Weights of a small GPT-style language model, trained from scratch on English Wikipedia.
Architecture: RMSNorm before each block, rotary positions, biases on query, key and value, untied embeddings, capped logits.
Training: a variant of Muon for these matrices, 6336 steps.
Each number is 128 + 24 x the weight over its row's rms, rounded and kept within 0 to 255. Layers, rows and columns count from 0. Numbers have three digits each. The size before them is the row's rms in percent of the matrix's.

# layer 11 attention output (transposed), 128x96, rms 0.381, rows 38-78, columns 0-95
103:118135114128118134129170135113153058104125138134142103136125113113140140150131144121147110097148081150140121174172125160122123130121120151083108175125110119114100112068137098120143097102125140146154135176167095151113163117176152139153118097154129098133147112144123098138134155147132133182
100:112147128106114110124154147145135130131125043116110115099128147136115138120111098125155130111117144131099113123139110116107144147109133110118123131151090133191153102132142109115159148139077160143101161151130124143125132158168141142160126174069092092138161137149079182124108143118141148140
100:124090153161130138133098090145123125127093140089122113134119118147097129137147112117117139162130179148107106129094151140119157127140125173069123118130143115108163060157125121120127108156105122110148097159141071138155095142151121134141116111128109109096088121151094161081155101115094126117
103:156154141128104129137101136166143129141112121139132126098080102152142150135110094123146176090183133164154148139104151114146145098111119128128132087141105132128136167136156142172116110103076116133136090118161160115111174156139143160146115176137176126105097101118119125135101130103123084119
102:145115151122153101116137102077132143121135135168145162102145129071118136112143122100115126158124112170115163145102068104108170111095104121165119074128121139118096117114144098144150086114120136153172122145121109145145138159100147119152163150113146086147107142109102109140129074136137117117
101:148154095153114155087159118126137132101119146126123106119173144164139146102126099134142162157152162142127136132169134139140165095115131139130126154175107167112101136153162119136084141157170126169129140124141156133129107089088128135171140116112107092163105139158166178166127111103128134126
104:131138120097140098121142121102101152183128131110123171119119074109173171129135168117176115108120124111096123127144163111134154133105128129161098142124097153122174108148118133154116116130143121105108127154127145196133120113137151132148136154128138136142087140087140163101128172153079134167
109:118113161117075141141115101132138113121193102125096128093147179133120099119130094097110144147094111123097122094121158139158138109148115170115117112107162173142111125118147093143085099119121110112155178132156114169120148138100109073137130091135145128118157132113124171106117137128125150147
100:180129112116170092159091122096131107150135123116203126094134160128131138128118115139154169103141141129106136154136118144158130107122121119076120143142140118176201119099087099126089152122152084086123146103148130096136123114138103132100151148099124145140137140114119099112153124132139125135
132:085130123150116163123140160117169127137151110122116176126115135128148126098094143167116105123122156122124130118107158124123112105105105157153098149142124152107136089115093078103145115111135124160150138129099111112125134113141109091143101105122110099122168178180193157113146164111145085102
106:133121136104130112148158131091122142151147158167120134086141123135080124132135154147109133110128201145116120147130098107165136135165111120183134159124127128126116136100143150133141150140140119120195112162145124115097116143096114171179070107111123087120146130162110113104134156125136166126
118:152166123146116102104140137111148085154178100148127158164129133138158113131103141121160119136082164133093104146090134079114136110157100127144138134113113149149103095125094118135138121123142162141144108130143119108088140081153147169121128068170127102096155122144161149115144096126167137126
100:141136116084128102184112126094146111137100064116098154081140142179097125115119165169142136138156114121147113121111156126092123113151118130107145144133140133117130127148128122122166095137154150133109127113102107149127129111112165170163113073132094132172125094119174120153095098150122115134
105:114098138126169142100156114119160161138156114154155123118141086131124129163146135167121155195121117174102139155103148118113121161156137147142125113142110141140109134116158080111120096129108096090137140107156136136079094137129173145120144124161097160162147109128129122140164135132104131189
106:098149144131112117160117113142108131112102136146109124153179118103104179162126132195163101154137111125132113089124126072137161085112119137124145144131123106159153121120128154142092147141116120106135107159074136112097175153127119099101186102091130125131128131110112146150123129125140108170
102:137141139160130135143157129130099113145166124147092088152123103101122105116104131116155134137154100110131145129106134144115096155175104122129217096132163120118141154122094085122114179109097136137156090167091111168160127118104156154133145165106103109136115126121130119118166151128139109137
100:134139152126155168100123105150123136120127071114176091098118155136124112130125116140125099102150143125123144132103086112147122083108181146127115141140101134172101105162126141138140151152134143133199111122133109127158147140091158138143127106100097154124105158108165138099115111193148131153
101:112139117100084199169123129133158145145088170129137119109096120115119150146134152152130153174123131154142123124121119176116107106151135113145104069149104112155161109113110129139096123127151162123140128101109103153162193087099122158122125148122137115113127138119110110143111127112140179153
102:159092134103110123062151139113121115155128115136119130088123106108108094104123103109142117167100125131120115148140175106138129129094101129109131130128085107116167187122110114135119152146160133136133098125109135135094149160140062116113113097102167156161131126172132081164126117135128087122
104:088115153118137123126118171131100106194112164127162132111120129142152107158125112138114061140132105072125136164130137108130106091108126172117141121134087119130137151121140105163156108145093094118122137124112120133132122123080113134139123112147079112161144095098127162139132085093156099111
110:134090120143115113152104122128109133111142152104127136160067135084119138132145102117177147112114129138136132095108113168106060144158134114116117162124113119146141137163122114163085130160127076167122101087086144134155148169130127111112113140129158126143125098134102148100083105139125160103
105:113097174126124153121119183146055113114171137200173139145128136131113126119103123130136128105135119172138099124096155139123147099120125126107137112111102117148125129110140153152152148136176170091162121144101180118141108117129131138144107158129140137157148119096127165133084150151132138128
110:112138128117114121119101126165116152149127136124151103130136153125153138066118092150112160148123135124078142130108123162117085111118076137130138170148133119090083102139104134104152109101155145122065148150129109164076150145110129145153136113149150124143119158115148168120154145137190121110
099:125167136113117111090132089163125118123111116138112097125122143157150109164105157143141123110142154113128134089092133102112123113126094145141088159113122091104135156102146111058116127136163075139156137109115098156168138110123121124087100145156140081179149137124110138140158139123146141080
104:142148175118085125087126158121143141120145116075131123169109115138099139124116170194129128111094151145100142096169124109093120139128138130075106125114160157147128171130084131109145134154152138142134142158124120126116133131118107152164150104156108119156107147071117131111121115105088100105
100:116150127152138114128092131162134096106115138117127142106115130110136157151151117095172123104140123128101125107153132094136104123160124086090138115111142080113116074123107129135127116150109162116096144078133129103129106134048090117149112137132115126185092137166127102114112171153096128100
111:110125162135129107138145157133113163152113150108147126109087148135101127091077116107120142140131064073121103132163133150118131115146141194139096113109129131102167170122152114104092158113153160103131160124119132104099146133099136084104155131124162106148119119100101137126130159149125158099
109:123133117089145168085118099155131116163170119108120133095126141080151122158113128137122169159144101105118119162100118137139114145133098120099114102122165164100106130156150091111114091110137096161145145150115113133094086129123171177132136105142140079108129178141151132106123091103140129116
098:106126158139160126169062118132119122148170123155126136134136090124146153120112122151132090098069116138124142122131127119129094125125174096138113188107142153110111097136121120120095127156140107146100077105127140148144109109199090168123087105112128126130135158123146102132140141141141151108
109:147122121158133120128148106122114145107114078126174113081161119102100096099120085137132102113141109120112124157089115127115133124121156121084101134114081173158088136162135097141166082091144154109130173139136135105123117107124192134135140122160126137127135121150136160154145158103154101135
089:125136117132089127077138141100109109118108089119164127099126118122151153128128093150106094138099139092084091121142158112149154095117146100121144106132164109160122122133121088102138124142124104142116117146125095129123171130133143164086169155106147126067117131168132144113080077153155149120
086:128119144129136154152136149138136139123177139117120104154131132143103129073135114126115143185111148088123151106126099144148126122131130158116114088075136132098074121097115089134181102142155152119114133169151106072109148125142136122132096101158124084148104140140099158126085145161120138155
098:118172117123080155161094120151117127082168157114176095115128104161110088109125166146120095151139134131148119124139123124105108137121160084110146105129128161120121158124113131142153167107130118143129116130130133188114123129119113121203168159169143124140124107114117130147103114121177156144
118:150117140164150133153130137134092121130158118094186123102145134133129134134126135088120121142156106144140128099167125139153162149126178115141143098157122120115171120167115107175133159118108128127178118122151110153110154128112149082109108176135182081130172084123161103129138118137140135156
095:094160085163159119132144117101143113101102107178127115134112156119135115063123104148095140108125111080169157132118147131135132110135111158127138165061117118128143127164126108111165126171145128148132110122121131119133124131083172161171108133127120092127148145157114145111110113100125081140
106:130135096098141112139155143078183152131116108151088109124088137120170151082132142137086089120114105110116181111173087156113153114119107131136150132151128127164113118126149133159108128145168106166133136096146133173118106135123130146130150130147137118133202152149123115118144105135125102126
095:133129084111117101166083122096110156141148142122143099122152072130142155113157114108165148154135110137102134124120160122116068166111082094151139109106174118119125138118117152112124150102136101133123095082087102103114112089118102127157133123134166109129089133103145143124137105155152157158
092:155116122140105133136108119113127094137093138095113116176140069160105126082147182115131133131137149130119178112154125126154158161146128137126093132127158106136170089136098115133143142119098116153111150108091078181105166123158120143138096137108143139126127122106148150175121127130105138078
116:143168122109127120146137113132156130129188114114080131132149160173137115116112168131148074128132160132111141165119107100125138145085145111133144151160129158083122127119118097162136116158129117117139127152158124171114134066119117121170118126122145101149155153167191153109130160114150134132
099:140140145092069128169151138089147124084128083098138129154097164149089162142132122121112119147141136109144149144108130146111122138139086170160146135165130148130111139137100108094127138121109165176180167160151127128115116120129115141141137108117144100147128196125140119113110158139159162134
101:134071139155177123134150131165121104118137136147092159123124118090120138157115108138170141136167090111134148118103121147147150112115140129132143129140108146161139150144134101136166081088136157107093152146122121116184138149130101092124120122095123153174060117123129106141142103101103169122
# layer 11 attention value, 128x96, rms 0.149, rows 39-78, columns 0-95
108:151117142132145117150124127091147126110101214133158127148090099126145124117148141142104129168165100121169144138122157127151141096152105141142148127112159138096120133137103156142110099133174122128153111109132122122129119110119121112105140094203150169125097131113194104146162110122126112118
090:132195095125144130132160126114121117136166119165131124123156131104153135120114137123127102117138094092135153133158096133128101158133141060171118123111123156150090159108122124134138127098133151132089148112099166107119161144114144109113123156112137136141157130084193110153109166124184138146
104:117092143130153137108150120086124125114163144116142146145172139101148111152119168123090083154095123103121134113155088124102104160150146104132151158136125112128114090117089123105130152165182144106137154140090109138144074119123134110089131084087083127127158156118106128124143094157129142140
093:138135103131114179140107155161138119133148121113075106126100121178127143162117139155129149121122130100155117116149154151172092150147127138120147158163125105151117128131140166136093153147148132101110156096142155113122096138179119138091088100146094191109154116149133166109112161103109127148
107:121096173099138112153112139116117126143125105108149146115100118092092106171107148141120079124111096110136134126086094119118110147137101120145124128078163096163149118088119119113170115101098149079119107094132088141132140169138105122115117131146125180110171130094124102095145155130141096141
098:145121140146125151149090146159154137093138132155120082110128172140079098143130093133098151128142119160148142160103092142132108106168140129117153102141160092133103147100155119133152140142089151159114116096127125096107120141117117146089112115148106122137178097165116114132151078109176127089
102:116153087141189114128122132109128125138080160103157143147105083120144156124108158152145124101159157166150126152110085130120124125121184111133113130142097094091140115163105132097164158147138131153120089135111131097102109108149155162128165177144120093155085127133130117144133126147144115114
114:066141143141102151085170135124128123113116107126068110149122115149149132143152134129107089145105130114136152103105143101123132175133132113166142115116106125096051146153169146139142136104105181157119082151100125158116117150137146121144117110128136114107102106154130167151107146137103154141
103:139149166094118092146122098144103110134100137110146082176134149119089119180179128084132126141143103135126119112150129117138136136144144127104139114097143138139118134163143175127147131145149128120103141136170143120150114133117145145090148126124154134147096085077074109156152106112128197136
115:121149125153129124111112144145153127093112080086135121177112124123175122136133108087143094147119070128125140118113145130083135124100139153051123100118148141117160111144099149105090097124138131135092162088121143141167139116141115090103182128137142158131119139140144150165121114142104109126
108:091084126094134129153139160141118117143090130108105094103147118107100154129158143137100140125174101149155135110170147180155124140094143145102118128135142119130171136125150122108138117143137113119127154117104138137184128165107146091136127177090145162141103154115109106125098201137113113145
109:124138139148141139064144136153147144128142191143162103187111117075153121138125099100143146119125148139119151134143096104151137164121140122132108137129118111118132108124123139137133154128115129133115144132139159117142135131142079076074139176109144134096122176149086160130149159091152157162
104:163163081145104104159124132133080085133104149119080122118124169116145144092120146104128089080139152092166119110138129152142136110078103120101131119131149133105124111141095168118126158132156150148132149163118130103181123129167095112144111152106131094087101131106121148136101104133140118114
118:142104139138181151078157134122142119133166095120146160097077126181136088089155104099110161127117128122148123158152137167122108147142147128121094110151119160132122112131119118138174149130145150142122126092183138177169074112140120149128100151147140130142111147123165133119133113109131140103
105:153127087102140125141116158124142131111109149108124178093111165143140134139154123129104111114103150130151135120153109123115165090092149121128043158127112130119110105141134170133127075150152127103111152082137146094072125137140087125107116105157181136123123131144112137135088114102133142109
107:121124122132100103157126166114152130129129192153112175126163121145134161145121125116127149158093114127150111122145145146115169154135097118134132108115163123100177148110130125110133086110110113121057135131121131120090125108174114131133131162153140102128145096151096142149137121040135128139
110:123135140147167064083119148111093117096169107117123146162141168140142106114126092127118119086129136098123128115131138076150143148110101146117154168112122133098119155153125139134161152132108094136120142143131154134088080162128108081148139111143139147111121113127128143119173102134122076080
105:121183138145171118191119108124137129096137124146126151177139142130151155149144137167118142090146129138155116114104067141154128118167166127137129099092183135144086093132171139125131129130095123106113165155135127132162105092131174130126150129157120094111136136125136158114131131100116155122
108:168130115123127135096157106132140163071135096152109129151157114105120143104123123147118179111154126183143111094119151135116151178155128100147109129132176129114103101125118136091082129111171167140145118146135132134149124139163144111116125140098171147113107149160146106120086172153126146160
111:101168150107151123087136118137150120139111097142108132073163108152148111147097141136081117143159132118105100150141128146149190110101142137149136085101162127096145132107130144131171153095121168088117126165150111129122102104118128139134159119117128116114118130102140096153154179081106109152
096:135191075129143107131121086100209137143089143073085110110127125121140128150148142117146144132134159100122157141148093094133127126145149142157118152143152160110136125153133128122143118132098092157106120105134085116107147152130108119122155084101125127098108130099154101129156121096114110148
104:131134115143117135128148120090133098105153106113110137121118093117126092185126180120137086112170094123180128136133139111122178104130166139133145101079117163147161141136144120159104111148097116145177132116090161097154126093117132120093118143132135103091138120134110101142112127146073154138
103:145105108125139156167132157097138138108165137135135163126141116120133140070154096116091142165119109109117108153176123166151139143129129134097163093125147179148137106147099135163119134125115167132112128140132172095063115147126130111142164123088126176073150119129144125121096133134115134154
102:103103102120153148156124079128117136093122113151135114099163154132145116124128080088149137132167124107172085159113133128154135145140106138191143131130096139115146058139177138160139136085107129113128122090136121138134130115140132111098095137109133131109123102167119135135146144137169183150
108:125092133105108139132135109105131135153120139123145122147151151144123101098120136137078141137126138113170124144128118159121142153093117142171133164134106153118139173137146135135123154105134084130152091175112128146134123112215188138124125095123136143079145110087120135158159085103151149146
108:162100150084183149100142138145121138100107122110152132175125090132140111132159132118123168094130125098093196125152155120109102137159124146110137138125118123153124102139115096151137122050113104107117103141157129106127154136131135138108109083140125137125097080182133143125140126123098117135
103:170151121142104126113095132153150130091139140171143129174130097106149157087158085128127102075139167138115148142115157158146107144128133163154142158172119135105108078113144149121154121169095124142149139096148091128123096099143140162120141086138123122169097127090122141111127143120143119103
098:173130121167121153106135139109096143165131131138144103097106149110107137120138116168128117127101136111132140063104144127124124147148083095081125095183114163139109108140103094093109095158143134127152133130110126121130110093102129139155135083176149121099152124130170096141114102082141124146
114:117066162127156169132127140097145102136125105125094180148127120159144129129095121131143130140128134145078115116135131093169141119118186152143155166194128121114150124112140120122142106139113152167136162087115120106109139114144145103136105157124117133160090122123114124105151105125121071086
092:109166132134138161133136131149159131174165135119143125142141153130119108099131135155147133051121117146127111127112101103119103135144123121146131165115129147087096160130130209133162089133100141120113118078129143132133120147149160111119100123089134131146129129097094084126156183093127133154
095:139119138107128121120140164170146132134116132120115128160114117150125139160119109077144137136124133117091150151101192104140129149117140146089132146127139158130094117108146108112119122118147093135168071116117157165140115141097141131123086131103153177108136162070147129168172082103120093107
099:120154141127170150106140153141110180121104138145061152123119194125114126118162131093153149141132141164187134124151151136138147126133107142112155149190124138141128118170113152138134131144124126131124106122173115110149156126126150162109142137112106102099139179092146118140124148134161144174
112:161115127144182125126132116112111136132169083132094125108101106109098109133146113125134153128125083108171178157127139123154148141113119143106120149169097169173162123107133183140136144115142136124129127115162153134162137121143154144139170168137142167106096116161135121062102141132116109128
096:115118101130128144123097140152137151114130105141173116137161100133105148164110167113154127138086164158084142110110126097112141057124137122105145133135142120108074145140134093104129173138118109152123135139140081087117103132108130111148101188132158142136093120159101152121148147141083130120
102:123115141110106099119112128127120100160108112140157124113138135137089117167177152134126130151106115147148163148158162116107117099117154114153136163096143063093125131143079139089096150141102108119194125145101094116105110123149129114134144144154144083100142118129170139119100163118091153125
093:156117149107144128148095153134144137113145136128074183132121174101102145091148116147122155139130134078111136154106157177153159130168098166147163141159157152106130135136125156126098148169097154125131152141156199141122110118105149115109120104145103132098134112108148104160124118132130105133
095:111159109154137108132166109100086142159128154112122132095105156090120122133122151137128116149113072124159109127110185136128156144061080120129142115096134135105125133084098141110122142107142136097133090139136103136109132165117129113142103125150114100095158145141092118136122161194104134153
103:134140126152126084091126108119124085180134079146073154141099188128116170134165143139101116143123144141149166131132161119147150152123141140124124083156127142136075108155128116134131145135137131141120143159145152130166108149165143112144112151141108110082152174112158140112140131115168133154
099:153151155111138138145114123150118069156094143095054159167165122133155138131162110136149150100144123136147159142135139117142153112136131136113138095082129141115097115120179157136146113157109067095141135143117119109132109171146099141140120149178128123135143104148187151129130120123120124138
103:109170127148141123113094112128114136132103111127126114117138128095109112135061105137097104143128089144121100128109097112144131106155165131161093102105113089116151115135171115114112083086164129140116096098158157156122149117145089148128126102132143113095117082107089121114145165127154080094
# layer 11 attention query, 128x96, rms 0.147, rows 64-95, columns 0-95
093:100149130162142079129084137132121077135114121157111162153145118130103158161140113116155132117125129146119095128106094139114112175094112123114118130116079106126088103123116176097116138128120117120133107093147134105185169148137111124083180164147127127128150078164121100122126144131116136149
104:129120111136114130129112123153125105145174107148115089094138135113072132182116147118149133173147131104137143130127120111162166114119142060138164094140162152099159121132103076075108134113146103122149134128118115118138133164146103117099136149146106116143160116117143101091141132111142181165
103:139143135110139156132118117136142137112131140149151149119122118139142101099102097097104132102078112126084149121107124171076118144155138179126085165150105145131140169123115108198114113157100141144143113132165099183086125118139161099144156108161140122114119145105131140153143113152098152107
093:112126154135148105176122117136143129093127104139132165179064112115176119129106166127159162108088124135141121111140148145119127090107149161124116141142105098137152103120079160126160139136137148127128097146145130136116134169167163134123161178105125134067128115118113132088105139135096117143
091:133129111125153141116098116132090119137139198118123130062174139134133120130131101104121105177173114142140105132112127158158169203134139095122168110112121144116128134139159119149106137148131084088141093102100131133125155108115117101107139095137132119097114153118146123134151108162155113109
111:124125114122126146136120113135182134108129158141124144104104126118162092106089133144097113088094127125101140129118110165108096168174131163115093166136133192093095131111133127159088129146123148118109131117168115175102155118098164103109105133158168140136154101105135147132156130145115112091
096:107142139114136151129132134138110098126160166135122120115144152135112162134151167116160101159167111124166153135119121093171126160128154080148154132175168109107105105136137163119091139178138075165126099106146107108167125137156095117135136126113085093150126150139148117120137117095136167156
106:147123143123104130123140131150112147119103185124143132070137147149158102101104114138122106120129141131118150092127120179168123156169164144096085107124129157073160150123132110145095142149117127103169159117134102124111159160085133118093109135170155095120131109094153129146162124144118116094
103:117125112135143133140162122091126128093092147143137161111093134132118094115088105145105118100115110127146102135117145149119113178166139133132106153172129185071143147120142146151071129128116135083154101167176140182134160130127132096111125138141142129137147110103136119161101148149144100097
089:155101137145125101150127175106153142116087097134142121166112139126119120152134157110112145124106124127132160140163103111135106070089088186119128152153153155078177108116074116150152124109148165151134154131080144158143147134146126109140142142100145131134127101114138151126138128095098152102
098:128166117110127154086107117124117124062131189178108149101102141117139121108134094143134094105113100101093119108120151110117138129166137133087109094144129123129105125172143130070088120161118114090099099116158143122119118147095160167124112127137112159135122100119112125109157100133100110110
078:110129135115143194155110138092156111072114155139133174135115128139146107147128123161065106130123149127125133153156123142169087127148152156103110136091152143098152126098139127103111109112124155127133115136142096158125123137122137059114108158143134136130120115134119118126158093103156071085
100:160122126086106160086134118170098137134138154117128184119179131140159146121140085151103143170150135108115110107111112147130123119140172130088115138122098132111104160115134142143127117109090108152139136139116099127125111139137140193097131105155140091099143161159120135145084123139132075091
099:161144146132175110143163146129138124154102085143116111121134134130120135151139104133150134122103131168108135137118113101104152073103105132121169148120112101190089101137139142173167106136140128129132137168121201106145128122158136179167138133099088114129152135133115138169119148115098139122
086:149151125158114117159184154084161130109080118099154139095125148126126080133113098109101154150088107118115135146133145100097116116142148158111127159114148102111113097109171116131126096104144140080174119101106156126118152163141107091136163127109097131121120125166111116139133158134098098094
086:178098157147139113125130161140150122184137090109149109094118142115153140148128161151125134134116190166105137123120094112145150104089116117144159137119105082120118109106127127141133130117141141139121144085119103136115148097117131179161049106127110078145162123141136158140142136100119126125
099:113141108142109103133145142132093158126120100142165129137146097150132090108172091109121116090180154139095135105156156125090121129155109150115128197105103153118141137115170150153151132104131165164114107126100126129131105132097153141093121154140134101126116164098109127174163141127080118148
096:157161124138145085182162134118153152194117072134129094153143101141107146153141132116130161123159117138153154152142125098102118092136082132134153125118137099131166115153104130150160127129150149152093147118123157120132136129159147119163124139115154142142093128135136136101103150100114165194
094:168116102144127099174116132129121145164145085078137093168115141115090117135131116167089178139119134151164133149091140155157115124111079134143165087166133103145142130140094139130147084114167127116105136135132124086168150136157106103140144099109147108138148123148145138131108138105149161133
115:129102143145151101173126134127111122134170132095154103156125123085124153170094193126152131148122156137152130156132135142156110164106151096130127101134158129089152136121122114132134128134153100176158060104105072128152127104116127086146104149124117138132129122132153094152109133131143163163
109:106141131100126154148120138157119123159187127136119127136143140122115143150112154123165100142119144157151163130104147099178147135092120060139153111134185141125106146123119108154135148145150113158140138132147106097133113120213109126145111094098134103143137137123143135115127112128135171189
091:100118107135117087122094164132101102153118108093131149116130158113158112139141098105126133156140109100143114131121124114146175152113129068082145153142165082108123149119116118156131141127137128139111124133116116057107141098148120135145118110123108175156086112158061123135129108152108155159
094:153116102124098072136131114138151096148091101145112145149143123103168120138140133127121130152124140155154108112131128183115134107119125153138126141103114121107097101125127115127076169110122136116114137133104113168085126145129138104094146181103119117089184106153133106110182180159149131093
098:133146120133133097122094112129148114174147159094137140128141124124126142158131111147095086136090110148129085110122140128099146192113124160119147144169112144149084147152144157111127111145051121107116121141105152171119131094099110094130119149103154167149150136152151117173150128169132122128
099:172121104106112146098122165134113112169104151119170147124123127091135105137076128128129136130147128135152091134134106156134120178127140157110113086131110116093158128151147129088104132145117112118106135140143072141152149093138141096093109085152165125147119081095134157128166082153123097136
095:108101170098156166127128131104136099133083142152101135173133153110120137136133105112174131084094120113127104142178131158148131119118146155153130162138159075113128127152176151160103128171126147155135141148125137087098072154101153130130131118093144128124153081100137145116138120141109117139
088:095113106115139123117099139099118159090142142110155102148136108130093170154099101096173135096133119101124074132111148135111141140099081111128064092114162112141135156133132131133131179142155109130096114118146125090102144124122121115116148134155085154135084070119143117111131125167145121126
098:153072140133091102145157087140133104154127123132126126085142107124139125101125102125118155129146132114144139088103136134125182090105148113166166137142146118146194149133118133093140121074132148124129169141083133076090120108115110143086126161146098130088109139135124117135121103148127141103
080:140138124139129136145109107128143129111088142115166074130144110134055121119145121116146132140133124143106145106139102134132146096137145117098104111105123130141186123151114148112128152097121117125113137106139162060100123138086121114139109128157126094200062145100124135103155176134142118129
084:100166134129150132091154152135132122113127127105128083090147146119110139094134144126104134140149134104137163106178116140115151141107194149147128150082071123133111125157170119093093132133121125111120197147099115134112113123162142141123108165145109115120159158102150149118102114149125108176
089:128105113163140121131135143098096084119100148114131148095136104119136086172143101140111129146095122144157134155125139149128115106126099147115104152125094070156169156108153174163099101116154154090152075129098164133146116125136135099087104133081138116131094151106126109133143101132136096133
098:140133153126118122144102066134100133167113089108110109111074109090122145097144154138147152128122102139185156137151146151153173107147131140106131113120151120147165102115130161165157155128101133116124139131076149115116138139141115129138157140146153140119101115121073129156137148100167182108
# layer 11 attention key, 128x96, rms 0.151, rows 64-95, columns 0-95
108:125131122143140134144139142103131154112054120150140082155111098173120151167100100125133097129089137171116133155147159132132134109122153132132115059107127148108123098094168142101148138135124139114136153139127165112093102144135164113164113124141150138125142116080136152123106141166145112072
078:138159139192100129175130166143098160137135126112152186139135123111131129120103133121092130146153133119126117082118104124125109131136101140096141087123121147122198104123095100123142154084142144139137121157121186106119110104128095128127131090130136158147136127121161134180110149133084157134
080:186139146095160150137134097140136123105103146147112132130133128152146138125154146153133118089150123134132172131152173118121102150132137145136152095111120111147148134098140164075142142126122141137150200123149139109143115127096161131132096164152153138133068112069092098100134125121174123124
092:160137128141139132159139138115122129137093141164109087168127095134106172106108115123121061122103129146174113122126163133138079157148142139134124090093138114138140114088182124126120106139154175148136142128165143098126139134132153098144079159142162127173145124100106159149135094128141148131
059:151098116088185152112171120112113154125110074136152113100108125117105145149126130085154117098145124108084178132142154078165130114133111116120085098137173099127131146147132111137160177116131124139097139148104111099165128133125136126134091141120124106125104132136105111161121124088140177119
098:137112121120113141168101106121085122133090155147102086140128094146158155140130120122109085139124120128165139108142176147142082146133189122130097099130137121163129103101154164103125151160153145148101148119139111091155141145108130095136113156153129166135102096079089134135142124128109177112
090:123136130106118149126087151124154170125132089111113141166082147108122135140136106097108165082131113102107122158148122153102152072110091131109150125103150097108143138152092097141119118114100095140125121116087147193137117133135091163105166085125135109096133125126166094132120136156107114125
093:156146138140170142147112100156113116128091124122089148178120123121116134126128157129102090095125148108160164091146163158144089143168180121134102113128160104138134147113122148110121144134141150118134123132116114099151125186114159083135107157128150156169115106126085118146139138111107190108
096:133147133145151119116088088182120107142122128134102102131114102131167163117151139106103118106139126139152122130121156163153103131146142110082126113106123123195126136134135164121148160145180170134125126128126109084158147151102146073140142186152154155151124088133115125084139133132105139103
085:128114123153131095087177146142120111108159125099128159150151138095084134118150164134117113156086135139133136127112145174114156119107148098151140115125110142077105142164114099130128098109112098108145120131158127155094147120129120127126072074108128109160134181128165127166092158136153140146
094:115130117139119152165122116097118131164079122130078135173089134129129157119135099111160111095109120107168107108124161135120095147155156134126099141157149098189129081105157112107123145093125180122133144109120138096151105156109133122092140163149152159133130097128088132136145100124150163116
076:118153116143102120148070106154077109166093120111141093124109136117152147137127111101114110139114111155195127112129174174149136146139151123119118125164125137155129102145112152126095133161147134162140136142106113072153154144106115131108150132165162158169128112132119098086122156133102162119
084:127147183139144130144143106128145117114109132141137149095108119113164132124126108155139089142154138132144103125095105107138114166133139149152091157107127142140137119116131078122135130183149157154103142165119123074113112130086178138181129143138142155123141099087103105075123110145156091088
092:145136111130137121111134140146110160115144119121187121065135137088118082099154139149166120139124133109121112107111060138077177138099116136150166117126105145129095153145151147139126087113154129105124154143114173130111122117127115180137140079129109148140113176137147121149117111142113097133
078:163130136122156097128088129140146111193159135111093131137100124073163160100088128138139120122127113138152122102120104108107154129114135125111117137120171092161105114137101100154154147157157145124120100154098122109158090090129141153120104114175151132111132147123120141155150200146116130103
118:138136127156138135113131156110138145093135137133174127096106153126122078101099114139137104125120159116103154104131083107081155110116129149169137141122116134079126143132125128150107111122120098108121083123137147175074117103141099158153106064138114097120117133136162165157112143166119084156
087:116104130144145089139117098097123095156111089100148136101162108129145144149175143144120146151144145185133149133125149142110149163116145144131148121136142113161092119142112154115110076096107117145143123131142126088131132080073173131121111156142150132167134107164112088164098139081108133133
095:104107183100123088072156124116140130148166166140147130071142154146090116138143143127149138113105103105107131113146095103109143124107061121168114153085113145143132124154113116165116132095096097116123134115105146151148114104139095161148134109114094116123119140134157099150086116158119114124
111:131148124155126113108149146138143149112141118084199105089139147119128099078112137154147111119144131117104142110151109144081170110094096121137152092141100131135119123140092123151104135100098104133105092134152140146105122063142124159160094088111118101126130131143140120127085123127155096173
081:142134153147119108117138123106093168123107157119172132083119125120134112166147104142141103149118103117080128119170125123136138122148110129143115074089146096098148153113096080136091124127097126155103104119084137143125167100105094106137134161104154084114077143147145134175147127114143125150
113:154135120110133134107098115166141150116098118127149106105167133071105145151128099124155140107129092129127112100133129107147146172102128132142146091109107080150131148124142104146095134118110120118088095159118187136109107108132091167104158089124111144134095141102118108154093119162083149168
115:064116117139163172100153128154081098128120127140118135133127130154137077129157095121104128167106124073120102132131118128154163098124148131105085177152136139131166185095112140133155134099130110126170110119111101108125150140145127114086129151110083117149109122151120123143168122114138113138
109:158087086153155173177155125148102145115102098136124139134119136128125099182113134160118104150147135102165125116096121128151125124152129133111131115088147143123158160095126154146114113114139137099153153154178144102153148097109138080137064127118122129151136093109112147159126132105146175146
117:106112160131169102164104158114109143132120136117137112143100140146140127139109153124190116083118132137115138097111095134109096154109139103139138098090141159132134074132110133152136139129123132161105147110165162105140138090124139104177122126105138156124150079079113109162104143161072136106
095:166119115105120099059165136136138119159111153128135128107116181149116107191080119126109161106100131097151104129132119156152070145131116169126103158145111080111110101163092126128143114138116135085126119150117126136124090154128128139106127100096143106115120120119123122128085136092149128107
104:144156151113166129166122142141135115139180183130065127152129164144152181111107128130116136156101135184134120135134092153146106190131138120144150144127151140129125101145114143142156145163140109128119096153131125119191114157144145158135125131124144100092115127167159104119153132109128159126
107:165151124104082110117108117112098138115093080111107081126084142172113120127161117135144142159135140175158113167140155120104143087126130115134123107148131105173094139143136150156119201138105078161140137119100140138101133117153127132131148141119138151118140158114109138080130137148166121124
101:121141123111151075143149116113134144155084099136134101126117150102076153117101087113165081098100125135125151071157125099095116137140140121148115112119152116171146102121126105156121115088129131163093125160108127098109085074129153131105123160123130123111151123135128116168082157109118139140
106:148117156144115099092095067124113109182096130118136119104144168113129145160123107149160167106135126117182114090163128148181152110127134144108117104150142114137177146155111130106147131165128158151149125167118136088166122120130136129111128118117096165135095110130131142135113176129123169127
098:109086130166106138122080129158128110131120144170116095090114118140106131084135113140095124120179132116110130069132145127175122170152131149127123139099142134144108091123142139117136144124173152181097149122121117084155129135144118123138126146141101175174102103117128122148121092139086120164
102:123158173151139129144092173106083127126087107146123085084101122121111138130125084118142083097157151153133156148111118148106113144115118107116114101092104091147114162129149148164102119091177148137117141171105117102109162143149170123132134146154124087136126116132110118126176128136101120141
093:119063166093093098173149137148118123167149134133115103160120105122063142175135148131166133139118132087131178134146121113156122145127146078096130124169120123134084117118162143166137108106136154136117106133122115114141144125098109125105140174136119122123126149139120072147100140120151139133